From a checkpoint of a small transformer trained on Wikipedia.
Architecture: LayerNorm before each block, biases on query, key and value, tied embeddings.
Training: a variant of SOAP for these matrices, 272M tokens, 8307 steps.
Each number is 500 + 25 x the weight over the matrix's rms, rounded and kept within 0 to 999. Layers, rows and columns count from 0. Numbers have three digits each.

# o: layer 5 attention output (transposed), 384x256, rms 0.0458, rows 288-383, columns 192-255
# v: layer 5 attention value, 384x256, rms 0.0274, rows 289-383, columns 192-255
# up: layer 5 MLP up, 1024x256, rms 0.0526, rows 0-4, columns 192-255
# down: layer 5 MLP down (transposed), 1024x256, rms 0.0527, rows 0-3, columns 192-255
o288:463469491480529500486487495516514480485543531526511453476532476487511460495532532496514540542457470501447520457502523525480500529459444527459483490432499468573496525531526507494504499464498524
v289:468506492477482491471516485491522519538500511526531553529498475527495511517512476487553509547471489472485480463495522512478534477482523525500467518498508531524492499509518462508488478484560534
o289:509514499506512476529527529537485523484493507466513434500499520504520472482469524516500497432538521543503456535509520480511501517505461477535547516509506473504523503478477515476511508503477497
v290:501501511560494530535536484492503462503513509512486466525519494510500525455520480466484502505467518496507499512494509484508513461495505481466512500518491470481452502475510484533473481465503546
o290:515495522470495455471478506501525464514526492472491547513500496471471521527493496521501516497463517512494531484506442533456526542491473502532510513486499509497520508504503524495506504536455471
v291:490460511483479489468512534517521490484518501467484504483508499480517518485525493489539515507512509492517477474494495547478494467513533497485488477483520502523514476496488503496504467487485496
o291:492487488496499502504481505505479509468502482514486470518523503480488531513489483485455480533527494506501505541516499473491496513523487501525523550482475511501493522472486495516480500519504530
v292:482516489476500533486466509488471515513493551534520499530485487488533513512476501492459529504489561485488491531521478519515510486517530514464462497492482470525482561487469495478489547508467498
o292:505529513511495503543524471513540526511494465531509500483518507539467470534538502511536471545509452515522509465490551502466520544467494480486502481474517535477487487493530499516470489493519513
v293:506478497517493454530484479503492532525526485518452538481479484548488468502520468526510486490527506518523457529474489516503523515539485540506505529480473495503500511513483482465465501501451507
o293:480515489508508495488501512555537501506460522503516479544562490437484515535519483485502481507500504507520496500532526478522495505439507485505489464477556494484473538468502533507509500499587477
v294:474516465523532497527449490497495494514525486500516487537475507493461500495502536512513509484517506505502498510483491537513527500484506537501489497497496519503451507465542500515478524472527487
o294:502492533470514518519543486543464457507492514475488527482505483497538470498533502481490486469483510495519488510517503502472462481503464494504524534516500510507529482484458515495491511512489501
v295:518495502524518479516498502464518483459539505500475501495469514537509519517502505493482523534495521479493508483465505513518517515512533472516493477466515497459500474498494507545486491494500511
o295:467504518497505474496534492540543473504458499469489501444458496500519508433468499513544492442476503514518479518556494475490495488511455506497521525513490522531500531522467504441499508487496498
v296:477515473472511518484503525478486475475476536527534502548471503539447479517479530468478467486510501504511501470489507503519485520493484505512499516552526496487513490505483576532503505513495486
o296:500486524522473453516477538510497506505529490501503508466531504518543513518489495531495490512506496512450491536512440480467500490503536521524518501483456500579515478513515454501482513530445494
v297:491484455521505520482523491472510486500531501518491458526472492520461495476499492518487477451524483512501497505498500510493489501511485488496535492499464500521514483474478500520481481510481502
o297:515505514484509468482477489499504507492473534505482547496511541502544501530521469527473487528506518483486490498511468462490486515449485510485460533470509493469506513522510490526514500517523474
v298:560487509503511500465520497492515496511533499529512540464516486500491542504509506502534513504488503535534527527493523482491520511488507497524473504500487526514528515523507519464535515498511493
o298:473522470489474495515479474539490509483461462469502473521491483472526478446507504494492486535520476472452477484502498539508494465540508493463522503478535477478498485489489471535486492478480485
v299:475502498471480518509470471525487494491520474500526493472533471471498498492472435505537516520494541513504500503496505487455523520492503485524481510520491491493507527519545498500465521505511525
o299:465487505504546491521538482461508489472486486474510499480485540531507485490537529483513481500486511509496485471523535504490485486467498523477516520457516527496496502517449499521539480487498479
v300:484480468523484491520467474502512520501473509485534487493478486482500512533534526469486477491483533493537478503497504525524473499475469504487508502515493484514468528470517472479551510514516492
o300:465531506509509520457507493496485463533488489502459499494526487505485493465495489521517504518500479469508529485484490490500507485493501502512485497467531515451510507523451533529422519502484505
v301:436477495478492512512494479517450528531489513477510490518506436500496528491469551461506503485519495517492565513529500500519484506504511504483480509458538538527476479541537481477511510513492503
o301:552519503503555495514509494537530491531555522516528496517473545544537473474469530502509506493491522529514431454481499479505506499489454512511498506544472457516509513477471477503483489479477521
v302:458494484493485502482514513511498480470516490490458509494524466519494490501519490480482477504456478523510503510527462493512489496534471494494514513512498490483473496497479475485473496493484532
o302:504485502520513507505504509508503501492489494534529488497478508483501525508456508526493548487526517479459509490452494495487532501489512481519492467474456463522521528497533525501526505477470465
v303:488477491502508479512494497515484512504505478487525522518475517511542498509532520480509494499445499496504491515472498494483512464481509477540506489494515508490522481500474474481480500529513531
o303:508519511475514515483479534483541514475482510481487504510514501513469472476459496502477508495527512504543512501479489511523478519486522533502535476509460493514481467493511507550478520508500466
v304:496493494491515511545517494479499485534476487503477500498488486502520497500523516526513475465462489492467539502438478488543475469507546563509511506520485522484480506504511518496490490498511544
o304:491444501503509497465487500509490498504525526470520504509519533525503489524495513488474545517516503528522487506532478462496476535523483494494477506471513470529506466494507513462488503531465442
v305:556506507503489490495493480519511467515496510486502519459511546485495505520489506511484495525529501488515507494455495497513492482492532480513515457495509495477511475488478463523514519478473520
o305:481506464499469545450487496473476490496479470492473504497502471496515512466530484490475500508486509514488506509504528516445535489509472514481498517496501507466485511503478500494521473491516480
v306:542505480491503491454501507460517519447487488490524516453500476495481519493477484482531492526526491521481492461499495483512533452554512522515516523523530504487511499466491506510504504501505502
o306:486500554493526501488513466541491494541488525523479502558488512507504523502534498480488495501538469509560520524494496543463483521491469488460501473473517485485478503525473478496496496471469522
v307:508537503502525500477532502466524496522512488520508537508484503512498497491512491509483485485496500480518508500470474490513480485516532465517513501494450496504492496492512484488467532483482489
o307:514506510490496496509450459523452496463483486463489491509499479484503497496492510501514456471518473575495460488507518496471466492468486533461502516514510501507492483503444482526556474501526453
v308:498515489477490528478542492500492474503484508479482489479491481481503474508455465500497503459481514515536513483506485517509470471478500475541509470490500509493511493512485460546486530501514527
o308:516504510517532476495500516502487495505527512487517523509521497522497503484491511533514551484492486544472476503505524503509534547515531504443476531489458486533504496467474483478494483502495498
v309:506479539457505474503494501530498496491492488503507503498509468518486485484476496535527525521453505517493460516510537493541535531514499492523507490506529504494503461527536496508510495513487503
o309:507489533527514509506517501513509493485539530459465458460477473504488533521513508470511495514492489508485520492483444522500490488519491528477490492531455496522538534475500481524487526484519517
v310:500495474471493496522513529477495476516531482533462505564517506497453514513477494532528476503517504509497504513465484511466547499496498528485534500461488500508466531518498513509499500515464495
o310:474488542536516519502517503555521517507492537478531531462502500544506498474509521493518475534487516472486522526547496492471489509492498490504500491517505481536511514486465488465507494494529504
v311:467506489505538504450485475539502516474512564514501525508481512539514527493480516489483456502484528521500514470510483505511501522505527522521490504489470492485464494494494514496491533500522499
o311:504519460481457499549562564504504482529561453508456463495502493479482458514498511505559503506545454489505498535555534500488508481498456462469521466503528477530519522497509455488498506475542518
v312:517487514516517490538506513485511453509515472532513519523497490496535456512509485537530526506463512501467515495519497486496496502537533481498496501520485489526484543516487451514476525515503471
o312:535470486487500475503498502514481542467450538455499487475523488490497532509489502479492488489513509508519525480498530531484479468460476472495497491459497461504506484506503508527500484497475506
v313:528518498520520497474443521531462491508493475481527504518537491501521485502487516524526470504533500502523468474519572474513543527497487514496545493531492522537523500471475494480477514508500496
o313:486547508498464502523523475442516539493516499503514485501457500496481513498491497490494494504481479535472554504495482522535485419482500482507437505518522477465508510483508495538512499514555487
v314:480497485529480480479525524490497498550501504484518450488504488481498523510486464507483520464450499507510468493473470493525511530486530503508504521515545517497501502499487491498524527527467482
o314:520492528441508498516491501489459487464524511527492502494502519491492458508528509468501450549530492490515549491521492501516455466466479494525514470492480478524499511490526509514457487482505539
v315:498497496518502482490507538458484502532521544478522524472514502522527534513499522480492549451510491517484504517492506463477455501466506506496498505516448487470538488559499486526523526469516515
o315:493544525469483514504518436501522516454476466519445475515511505483506496528527486520538509525493453495543516508526509521490533545541485484481539542492549511518522485435522494488491480528492478
v316:496517550451489502505473519482533529521479514522504469510480524504493519497517495486496503478510480494472527498547522522521508513520515488530519522511539511510501491500484485478468497465484554
o316:505480424527464509502511489511472481470515521487460490537528514508475517455493540487504525505471465507507502527499478476482506510523437458444469502511520463482478534478497524536571503514503476
v317:478507495444507493478513494483490476453515547491500488475517547494508481545493487469511487465512499488494471507504472501473502456505493480527484510509480493473488512493525501497550502500495503
o317:496504526537488499502501500515544520489495465514489517488495458542500492488528497494468519514487488543492544489487493494532524519500553526507533499473481504511505489489507503505448520460503470
v318:513468498488476493559487502492514538496481518503492490541483470551484508519507508463489527480524505511527489518490472484499483468504503507486495494478498475523464522501537484486516518498475469
o318:495521492480535491479524505533481470537500488505469510465528499466503469516505489550505473501482508529506510473488488478513499496499501515456521513500500512517523505516488493532488525482509556
v319:516488478487473481526488508491533453532499492511483517480500488475510489495524478479484516489497511484529487506545487543476524502497491470492509473505507525506484493503494493484472510506495472
o319:464501509500528514514504471542459516432484505492521507512509507512503508500462549516507413489511519522478508480483500431484470493509507535510532526521524476483518476504487518533498497493499531
v320:514471541526503501485507527475524460432513514475456554514534486500508526477513497508519529503487571492514504508477512518454511491527516525499472477490489478496536505460517485471495472509507535
o320:482499459420510504497454480518474532543473474499541486468513483497477510518527479507464466512520490523508506500504498483548471477509489459519488526535459528465511485479466519512477523493484475
v321:484495522508490536492493495475528495476477506471498502496498501507468533500497475500477508494479510528508504499527494487512511501516489507503497457466516476511518482438498489515540513489501505
o321:490500507500514490492515514540440488539538530495463489479498488495534472470512495474491558503542481494469494535497480523472505504507457474486507504529491486517481526546531497507454498477485515
v322:464478504493492506482508504488496500486479528507526445520468545499504491506526473500494508517502490501489485493526519498526488505490513480521493506504507522496481545472509543490492489533504454
o322:586547513510517517539449504505487525540522473539503516509553474497507521524501527517508536468503466504496471507462470514517524504522510490455500513487507484517496476516522485516503488528510530
v323:496452513500502517521524508511480478468470468510504503524469511502505474471492468535496500489493534505494524513498503477513515480470516502491523487544462511489484518489518540512476491495473548
o323:539552510468554463508494490528520512522533533488514517479524490508462499527492530472512494525460524521486498473461531534494471527509507486480486539434532494485503469486481451482518523508493473
v324:506533476480507497513495505464536477546538510500547501540519496495494496482546520509545484477541493480521515519511533501509487489541485519493473504510510497523484517461509516491498495475475486
o324:508470508502506477513516466537474508487490445493494478475500475495516504507486488490441541511460515488477496505517479498473504487449478469482539513509490492449501510529470485509507505514513517
v325:447547527501470494512512496498481491485501523482528494465537484480504507550526441523477509479462493500522537514502499515519528496497543505500483512531521504467513473507485490461512535522490526
o325:557488517506514499507523453487530511529496488512459520476485511493512507469496525504506508484542493492469492464499489456512501481501430470497532515469479491512506543516457518532490489485503505
v326:465505500498524486509502522503484450501478487494494509511510505504522522524507537498524516485492519475467502529489509507472477542488497483454487502510496466492516488506466510526515494544485500
o326:557465514513516475493488466505519526491555522518527488513482527473492497472507514501506470507477487497551524446516472488548503495537476512529516527502482526505470510490523501508449506507490501
v327:477493487503514516453492506511535517502502486483505503516455507544499512512512530489500512498487503534514505530514507497516480516516492509496551486522484479468476500483483493519497551482479522
o327:557539552534481496527506495505514508541506554556466481490575515492510495478507486521518534502544464488474499517494487494510531440505505505518471497457510532520493501516528497493506491515493463
v328:476522504502503484508486520529525502497514504518515515501509448506492499499495493523510515461517512493460485500486500460489482463530503467527488518490546519511468483543517494479496482511499436
o328:526480519507508527489514472473433488485484494520479486515497518488512505515503519492496496531524504496498541462567512512501491562416499513469495487531485489521556519477514520527549516501543465
v329:494497475510527488507478521496473508478506490512520528448510454469483473515488532516512515461508524549475512489534516478513483458561524498476505523513508509483504485496512500468518486510497488
o329:494546504511507520472480503517539492487494480482481483534507523541489567485462469483494517525484475462501457525503460510518487534469482474505475486498487509514504475507484478522504471516507520
v330:479503497495498483496476489480512473467534543512506490556501515528507509490499513511494490493500514524490491516509493486485520524517509485494540463487543479481510512469510464504541471492495517
o330:514498525527504527498523511523515514524485458505468492480535514490465481537496463475513526492486504528482532505470473522484483471482498505521496499546439532551539490478522533528480533447496475
v331:518509502515499478520519476491488514479512464516512459460469559517465513495477532491448454469517490507472490508517504533505494484501488468479512477474509502510503472525511499514488501495508483
o331:499495492503508514450497469484469480509487537516463521499506452502539483504517460534534505538500509475504470502450538458509524504497530524486443501519514469498516527531476499468509503484505482
v332:491497512487527509527512455479507547508522509528468502518489498516462522524527486462481517500493462488500500502505462500482537489535522490538540537524485464522481492476526520532520520525490481
o332:542523509491498500497527541509504465498474485476519494503523492501519457520480504507518476515509521492549507524485527501570487567480526475461468468514499527457495518528484503471487460498560517
v333:520466522489434497497505502514493474486506494469483490476512506526507546514484511499515546476483501545521498540501492496516502529477461459533497502523486479503473474506478518513488511495530493
o333:517535468501553519450499488514507519497495534499533523503492502493480461501503481494481489527533469472483489480520516480486525457520567520498506515490533517499512534492540490504525468500487489
v334:501544509493504510484502480522475528499499468500480486493543510511493512507483526512513511488469530480513537530506520503537507477494463468488514507479464521459520509515523529513501477524490464
o334:515454502498484509506498522477514507512499535549524499509479515505482519514497484487480511532509502486474455497495452498458482523492519514533489515533535487539488514498512483457485495493487533
v335:502506520524464500493526501524481511488483561478535488525478517529532476520475506491482547539534494539473489509464545477507500502488541498502475494469526507487484492491527527493489505535499515
o335:516529466463510517525500503477508529500531448473471541507507548458482494508527528503534482502500505520530520501516471523468501506497493507521532492478518518539502550496464497485573475491497518
v336:542461512501543526456470523451513518482514538538497508525488477532515485493498488523487501500496510490526486465468479492497495473497483532509480499510476507464465526499472499514535483528474518
o336:465514523481488505529532454554492490539533455458484490479550478498465501487519512489519464494501502508494496528527520504480489510477494506511505520495471502498563473460494479512490504478496495
v337:505525491486490538471494496479524517511506500500506475469500488478537509509491505501526501506528476489555493508481542516519510510522492502489498498478492486516503509493534495508548524491506517
o337:514488497499505482484513459525458469512463501514487561529535475510470481484508480468537531526479511499467509480534529523505501518507475507540472498523510503548510522535493485520494493514515502
v338:502545529476477477569521501494471526514492464527523511479546512484464494485523493498484513510476482527514485532511491524499522478435510500521506521531509495494532501515518516479496503453513519
o338:516500478506534552471480531509516483458501498493457519555479474498512492539490500521529538515457471466492471503494474495510479507538488499466519530482557514530479514465539514497509504530541506
v339:509472516487555495525516505520518497484525522512476479490481474521495474477513492533457506512483539472504511479506486530538468505526494471507485475535530480513474495479532514486506507497460524
o339:488529479571452513479492498548502488522504517483512495496472508476524532521497520509587500491532474481459475538529473479517486493486528537521555504460516544478512498511486515457534481536527485
v340:490495488493467514499502514512505502481519488527484487478516486501498465502511489497487524524536456501540499487470508527506550499475517475487488497496490484492519496481494505501505495463496512
o340:500510521508521506552524522487480530506485494501503555528516458480497522539508481509512490451494551485477474558491505481506444504557476536507504481503501492487464505501511513497522500500506471
v341:516512538426503503512473515510503464468499489538479507522500503502508492501490517501486468504500446504499491505532452504500506481467451523493458496517485495495524474553521533475487476504517507
o341:459498461562525511499510511477486544505496515429527466485473470503484493512480498516528520508541509464510547503460548473515527522470557486521538485500516502521478482453517510516496512478513489
v342:478490506520560515518491483500526523508482505468481522512547530506499526555487509520514511507513505480472518520502512489533495523520516479491496495527508497499483509534523462484492533513514498
o342:546504458488436490550554527510466482505489486509514483537471488482543458441504549485501488485495456476526532470514497522473507482492492500494513486479521503480462496470451536496517499481482478
v343:509523496472463502486496524498467510507471487475480483482490519507529495507510523516474522525457470484518493509534514484505500509497487522504505531492497475467479491519533486491514471520514523
o343:518498505509508516499488484483539493490504501526486496501497472478476494528509473505532542458499483516473519531456527524556539506493527491517510496507507508504537516485464507490498519493508504
v344:521496503555482499486469531512484526500501487479508539505493488474530507499500470492468502493468505480544477484478494502480516510524534487490526486516490512497498512495519516508493468504516446
o344:512484461446521485496513479449491480485471522513527498496507531511461461472452523503488484489529482503467506500497540488510521498491438509529490519482528454503474476515445469473465505490491576
v345:523507485511466494494484494517513476491483501461501485515526485537503487484513508530513502523482520490523504546506512525472519506470508514502508482508497503460520496479469533509518518481544537
o345:483468520506510494517524479522514532523506501523525503495513535451523515504505509485517526484500524523462500474513505486522518466525482488500497555470506510522484475549536465494475541512442482
v346:518518501483511466504498515465487516536467502506484499508511480526526505497506473498494528498496533536505536530489485462497558459478511524505490526520521517506494503494521498533478517488495478
o346:492498534522497484503498467477481490492489506507549491520500530499470482533481551522485477527503436500546471464522505526487430541498490457481472528503520504512507512471508501506487484468498537
v347:490496518476509524511518501472538538496471501505516481519503471505509495529502528499499506539537491533531489492493483501507491508487484509526513502526486505500512506510489476512488527498505531
o347:550442485567497467506500531519458463503537480491488536488459534499498493507489498493468476475461476469500515503508533517510500497477495507472438468484489491494474480512486509516497470502505484
v348:497532515533514508512479504513498508556490460490512474497549492486501479537529499487512496536513520500509469472515495454470521487529464500473481504548509462495507519493512504517498481517521498
o348:490467489465524493489537484463493497452532521548536505520504518524502489507525537509472550462482491491489559506485538536519501526469518487561468499487497531472491471502488489520530519524504511
v349:515514506494538553488532483492483523474509538487490469459514510528482522494528522494506504474510458514529509495524491494565477534522510503518510485532506494487478499489456484515472489487512447
o349:507502477488422479470471515520496490531508491500516509501486454492530527514487456507471504542554507464450522489475508515468561490456512462421503498488465488473504510522529500469522514502487501
v350:524509485510501493521516478509507543486490484529473473528532471537507503473488509483491504503512463488477534502529526500511508542488445503509514507464477517459517468487454534540503451494510500
o350:512481482519498506498497513500532491523497452488525533479504536474501490528513486541466517504554531513505510474473515499495520479500538535518472483503524494493488526491536492476494554482521512
v351:515494508500522523468497468533543502447521520507477479499481521485460507503497494490451523493530539518452492534543508490530513497518533455523506534521497505472490492474474498518509480469523514
o351:479519470522478506479505529496474512568466486488498511483529497518558507529556484515496519500485480453513476495456515485509521484509481515428479471509493512544485498579545497511525525486488497
v352:530504475520499508542462501473508474520499476520501502507500493480502481527483515510485499529493503507493514514483476520525488506519518489515512504485479500506515484516503484528493507527512536
o352:455490507490503490499490499508510529488515495499498459490465499531523519479508468473516522437459492493488509510506503516478480516471506538448480505533506500492477493512546522480497490459501465
v353:470467527515497445477515507486519503506514528483471536548507483506529514479488548474521487524507483502514511493485472528498491506517526492506516508483449492504495466514520462477500505514500510
o353:554555479482471512540510526520473514488504466539510479487498502497493499518475476507480453480512529473498499537508501500530515470501476507487500507495522484514517543506477497495520474493537498
v354:482533458507516481472463513494460484521470514501487502486502520454492504542497515471473488507485471505511491521465512510527488492492545510522498471513526484513541455494464465521506505508483542
o354:526512539515508499544503475503554506490503490478535517485491499498495508447489517531501474522547525537494476497487509539476527486499463511468485488504481487518469512500482543502473473507500480
v355:505541508487482513473526512506482567485482499527563506473479477489488487491513487459531509528445515476499478485505502494497554489499518538480485511487505504501519536508496503510499447484478507
o355:514494532493505497492498500479512494526530481503482483552513535537499485506491510508495529531504442501473505519522482510525496535518497458511498528522507504506466487488540499472538534528528537
v356:515522437530562501471502489491478510503520549487456494489523500484540467461488496485495506512540509503474475509499490568475462493494503518498541507456469518474485545544471466553461495494498502
o356:469488519531463531493502525536534491493483425465531529458494499524501533533467492512498464497476500500481492465506518476544515465543499493519450491542493493521491516497481468452561502502481503
v357:547475494530508520523525520507459483508471494481452499522473495508533522516511547494477471519488519523471492507505471514516507529492508502519486478524489528494517476459493503533496496496486519
o357:467505518522485443484520434516521500502522522493540481496490513495481512482500460532540493475496486543533524477489524499509482459521511517482496500494494467490522527523520538460474512528490499
v358:485482507483502503502476495522501476522512492468528474511503499501501515516489488513517517498517494486513502493502508493489489488485536499500497484488488529498463527471508505473481526507480497
o358:513521460499450496492533519505474542482505516536491536498534474478479523503485506498463487492481495502496503497480515474503459477496478469486499510493508454486519458524452486482482458482489465
v359:500505502516482446467494516483472521488505555465497462512515508459539494461461494471527462491485499458509482544490504523508498490501492502505508510492475509524450499506500501515494501503517510
o359:498477498488498496507504499508487469523488492526503543502478520527471471508543529528473501505514482543535558455502460481496524499491518515547508474504545495461530529460465511486500479517482507
v360:521546473539541504457507488527484466505472507497502492513528498545471480515487482481513522503502521475463468507479543493521487502465503469500528525480511461488497524525525466506516527499515504
o360:470507527450432516525491517496497550512540496509511513490478511450511466516522479510453460504505489521539511519510501506524524499559490500505442500500500495497492506515485483492496485476504469
v361:489506495445512459470497531502474499509553501510509472490478499501506504464476536463505471529512494515479491472521511548485477523515502461513531507501493493485473441478468476470477507525525465
o361:508521505553474505546493476528495553450472472508519495508522529524528512474495455511511489471512503500524494500489490451527503449469504552501468501532495518518525528493550511481491464493505506
v362:499516507504528480489520504504533508472484499488471525507507487514481514484510500520498501466521507531527510498518482505489543514475494514509507476481484543528499524506515469526521477464500512
o362:509497505487489529517494502545441488527490537523510475474501494494474519515472518499523504539481494485487475486458523494511471482507492478477506538490487475499491512481516500505486511499503487
v363:501505492509476475508480501479488495474493498533492478485510478512527499531505505505493520481470512495488518494472521527476490512465444469507511523496487482510532471511493520534536495491507480
o363:522486551498511511543523540521495524507518497467492505512484560479472511494504486499521471491526491497522481525502460500526515487528545513505475494516513519500514510499549506487435523512520535
v364:507496534486515510489498534527541509480519479466522515510520482473534461498515543545470492523507491487515488440527476501508500478489492523521515491557491472498475532528475498501519514516520500
o364:511464494509506498508468467469464496513494491533494469459468495488497545496478471475511549471485510489471490536486543509489497505513498499476523502479511533485517445486502505540478454523489493
v365:495513538515513527484491514459491473474507504488480523506507490476527489490516469499513504488512526470483506479508499487501475504507482510525501521492470512470541505515498506506545467480464509
o365:508461443489440490488501473504520502493472486490525510458497460519520507532484521492482488526483451512500461510503494511517512467521519457476508518539498508494470511515477520499519503529466495
v366:501525509537482494494484508511514471508491504498518500525508533486542513494500514520477500546496478485548517529534507491512507466540503513510474473492457469503487508480503512536498498530533519
o366:510481449495537510515506481499509510508505500455498533505457498458492507482528528495513540444542506498507483472496494492509512476469492488518512481465526529472480511514476500486481518451499443
v367:506520508496494518508525505491504526507486480499477509501504515492487474511498472525481486541519519517476511482524479523459535526491495497508462527475464502484517521519494508469517469504495474
o367:479453495533482499470486484492477485443499474500534541507480484481532529533493518494534470472504497465537461511470553509529474454513496524510503524516499503521482523519471492536479527533531532
v368:524496483522490468490531524506482525459499471493499468500477505487518510538513539451514477494506504484495508538490484510470494513498466512475517484494486505542475510539522480501516523500513517
o368:535507477453516483473474516479476540516505490538470520544483462530529497440461522545523534507445471537517535442543521536527547490564479509485460532541484521474504510470521494516522477506516456
v369:502493480516518489515502500516495515466507535488510478450527510506483502532492540504476508524473483483490490497501510511522494521517479468523477525515525503513525530541499475493506507480523477
o369:485497511514495471480499516509522516504461476492478517549464495490553520466531485519507495492515516481522496513509494534490491487487517553458564454479498528523480502513534530536537504506509510
v370:495516514514476516484490490523482511528466480542528522464525513492469497494505500492506499496474548507475496487520457480508482473495495505477482493491504471478477496468546505506493498499535512
o370:545501482488509502504537498468503474481538542451508472531482510518539500521524477518521502493495477488526461522465512502472512503479515471540518517499497531523507450511470469457471527477499484
v371:457505493479498508529488529517452496517462501486487488511529463487503511514526518550476514507481525508500514492474499499505512471482478495494527530525500528493495523510494479474531467462484517
o371:489458517503500491484497484517550484486542467563509517498498506505486487501456475482538511486482466456478516507552490499472464518545460526519470484498474460489554492498534493503494494540491500
v372:499477526503484482517499475507542479478471502486517456469492480493548492502449480483521496523503488497574449517508504507502495494501500508489527471495508514469505473497518487495517460497506497
o372:517496512464507506484523486515470541506505457470481540486489508463474516525525510538467519484529515512453552474487495535507498477514500488506507501514498492511502511474433517508491514473524502
v373:482449515502510499500559513507492516505536505514490508508494449499499509500522526520484511514513496509465497506532504501483462500491508450473490485488471502511490544496484536512500470462514465
o373:506529467490479475509450487509507506468458462464509499524520542478480487474482478499519538473530536499507505501463510503495500498476503539520517516495495518522490445502491480483527534527512491
v374:546495473518509482528502523477505488472482472481514514497483491492513492466537460477510512479483467477506481518523487486506496522499486497489528535485467518497495501491488485513485494467499489
o374:495469489486500510495477489500511512476501519520477503514487505493511521511485511550510507505506510521499529474488431516478469495514502475503473479525527482505501501525550510504532509513471496
v375:496521506480512467519498531537511469476513482503527470538505488520498496474525529553525457502486499503519518454497485499522487509506461534513522478518495479482484498547514510524480528536496497
o375:502480517499511513492485459489488523512506541479521516461485505477499556512499487481511505485499498488503501513522536487488500495492551479519528449466514548521541474444481533513520466499520479
v376:480513507511492497527537484521461476496517500476498483514508440522491513500531510493494508507500503468518489496473452512523498509502484502496507512495536498497528459478492488502524535476486494
o376:512486488492504514488494509469504473538492487521508513513490558488500519474487478489514470511504504488479527504505511486494499515487496484543498515491485504548473524495474506471491484530518501
v377:496466524488466482516491515473505483486527429501503523518498529477508496515504501481449526512495486503524494513487478503496501483517433495458471492496549499499517490481527496518477501486496496
o377:518499490520541492501461518548504526518465522516497476476515480478511556494509501486541502472486508505476487497497507486476518512539548506554494512479451512507494526495455540479491510525484520
v378:470508499522501538502511480494485484534521521520499508516549513483486517555493483529517496468512520488525505543505516460484490505488533510519515509511493505500482544517509511511477501501513515
o378:539488451491508472496550469511531471495492508479503500485491474507520455464562489501498504490483520499519477490507523511462493488515460503515467484505485478499543452480475445539528500487481449
v379:480458500467528478533502493476506479534515528484477514500511539480493545488488500499552500537492501471531509496534489528464475508475534513544501481510483499467514486526524501476489484510477487
o379:512551499539446542424490506528502513491496469520531515496470489530509469510482488468484503492537512528484462525498500479522521488509510480471533532513503495501502496485469489476479527490554493
v380:488474476464493461516469498522519484550479549509500520506517519504504475507516462488497497479502498504531526485507505480483509508470494517524462507527522494490497469521499520488471479499464498
o380:449511518521510551475525498486479533492476462478473499448486470536462500512499536513523482497518500522492511484491491488515506490505496519466522526485478483489525529454466495524519523506507511
v381:511472523478447490501476531543502528481475475484489496518549481458466531476501496467515463487495479492532509494499514499503505538494508511493511499491483458481522472521522489485517532511515452
o381:472484449512490524512500474441496481505503505489537487484485552525503493500514503514485543504483519469494485553499494473527545471514501493534494507515528557538493494517518489515489445495481535
v382:491506538516515511530531495540519462528490493483491528478522489489485477518547487506529510553510499504535498493509523492511518546529508498539497514537510540520490538520510485514497513524515500
o382:536495467508497502477492522494512486485516499509518458515491479505485501482458509471479519474487479490478547478510507501489508475514447528484535481499480474475498499540457470501522511532458494
v383:493528497541486494501494516496557463534529526477470520495507517488530527465485457563489528508499501523545486529509521445496532495481471496481521510473498504508487509505486473504487506508490457
o383:508468469493507512484512486497458505462446525510543528518500541499459507549474540422493494525506534470464499482513482533510495490527515505511514503493524475496513537525520511539542505497484536
up0:489485449469521487500496500514514539488502497491508495536521490528454524472502465492467485511494470517516485541515485509470489508509482475432492517531509472530507529514519510555487480491509448
down0:530483482525510522511521509552506505468477565492537487521520496490503486493510513477508504497526473516465492534494483495474510483482488530501541462517480490529497490483489523488501503474524490
up1:504540468542470528512486498510494530477487488538528475506495501482526515518525485494513495506478469499515468484493531519506517477506460467494486529475498524452517494523486522511484499485554432
down1:529459486508522529498498518542466490548523501506596519487538534497490509471505516528472533503470538509477529514507519487475534518487494541512472515496475515518535556510518489530498486481443512
up2:514519530519496508502482508439465511512473487524464500532541444501536526498537496505494523483470484490509508472493486504491511478501533489479505519519511502493489456490511486535536530495511526
down2:523540501488504506486504471472478457502505490513474521470480486533481485490420530497506465513489516510499480479525495525500504508522495528498532524544518514503517512499480523517496489513480497
up3:512479475545520490523482512485478511515513520486550497515485518509503549501537522517490521495511434472501518459559490526510532497526478471510494493469494508499492447502504477491523512506514507
down3:516472476458459496483497523513526517476500491483478504471524506490505491533510487485515462508511485464505493451475478514484488522531505499476508507461509518474514565502505480549459452548537553
up4:489454504509456517546488503527545527496499495560514511463467495507509504471513501487535529495485537475439539484482511513473490534520492533453539521531537507521481543487540490525512489507523507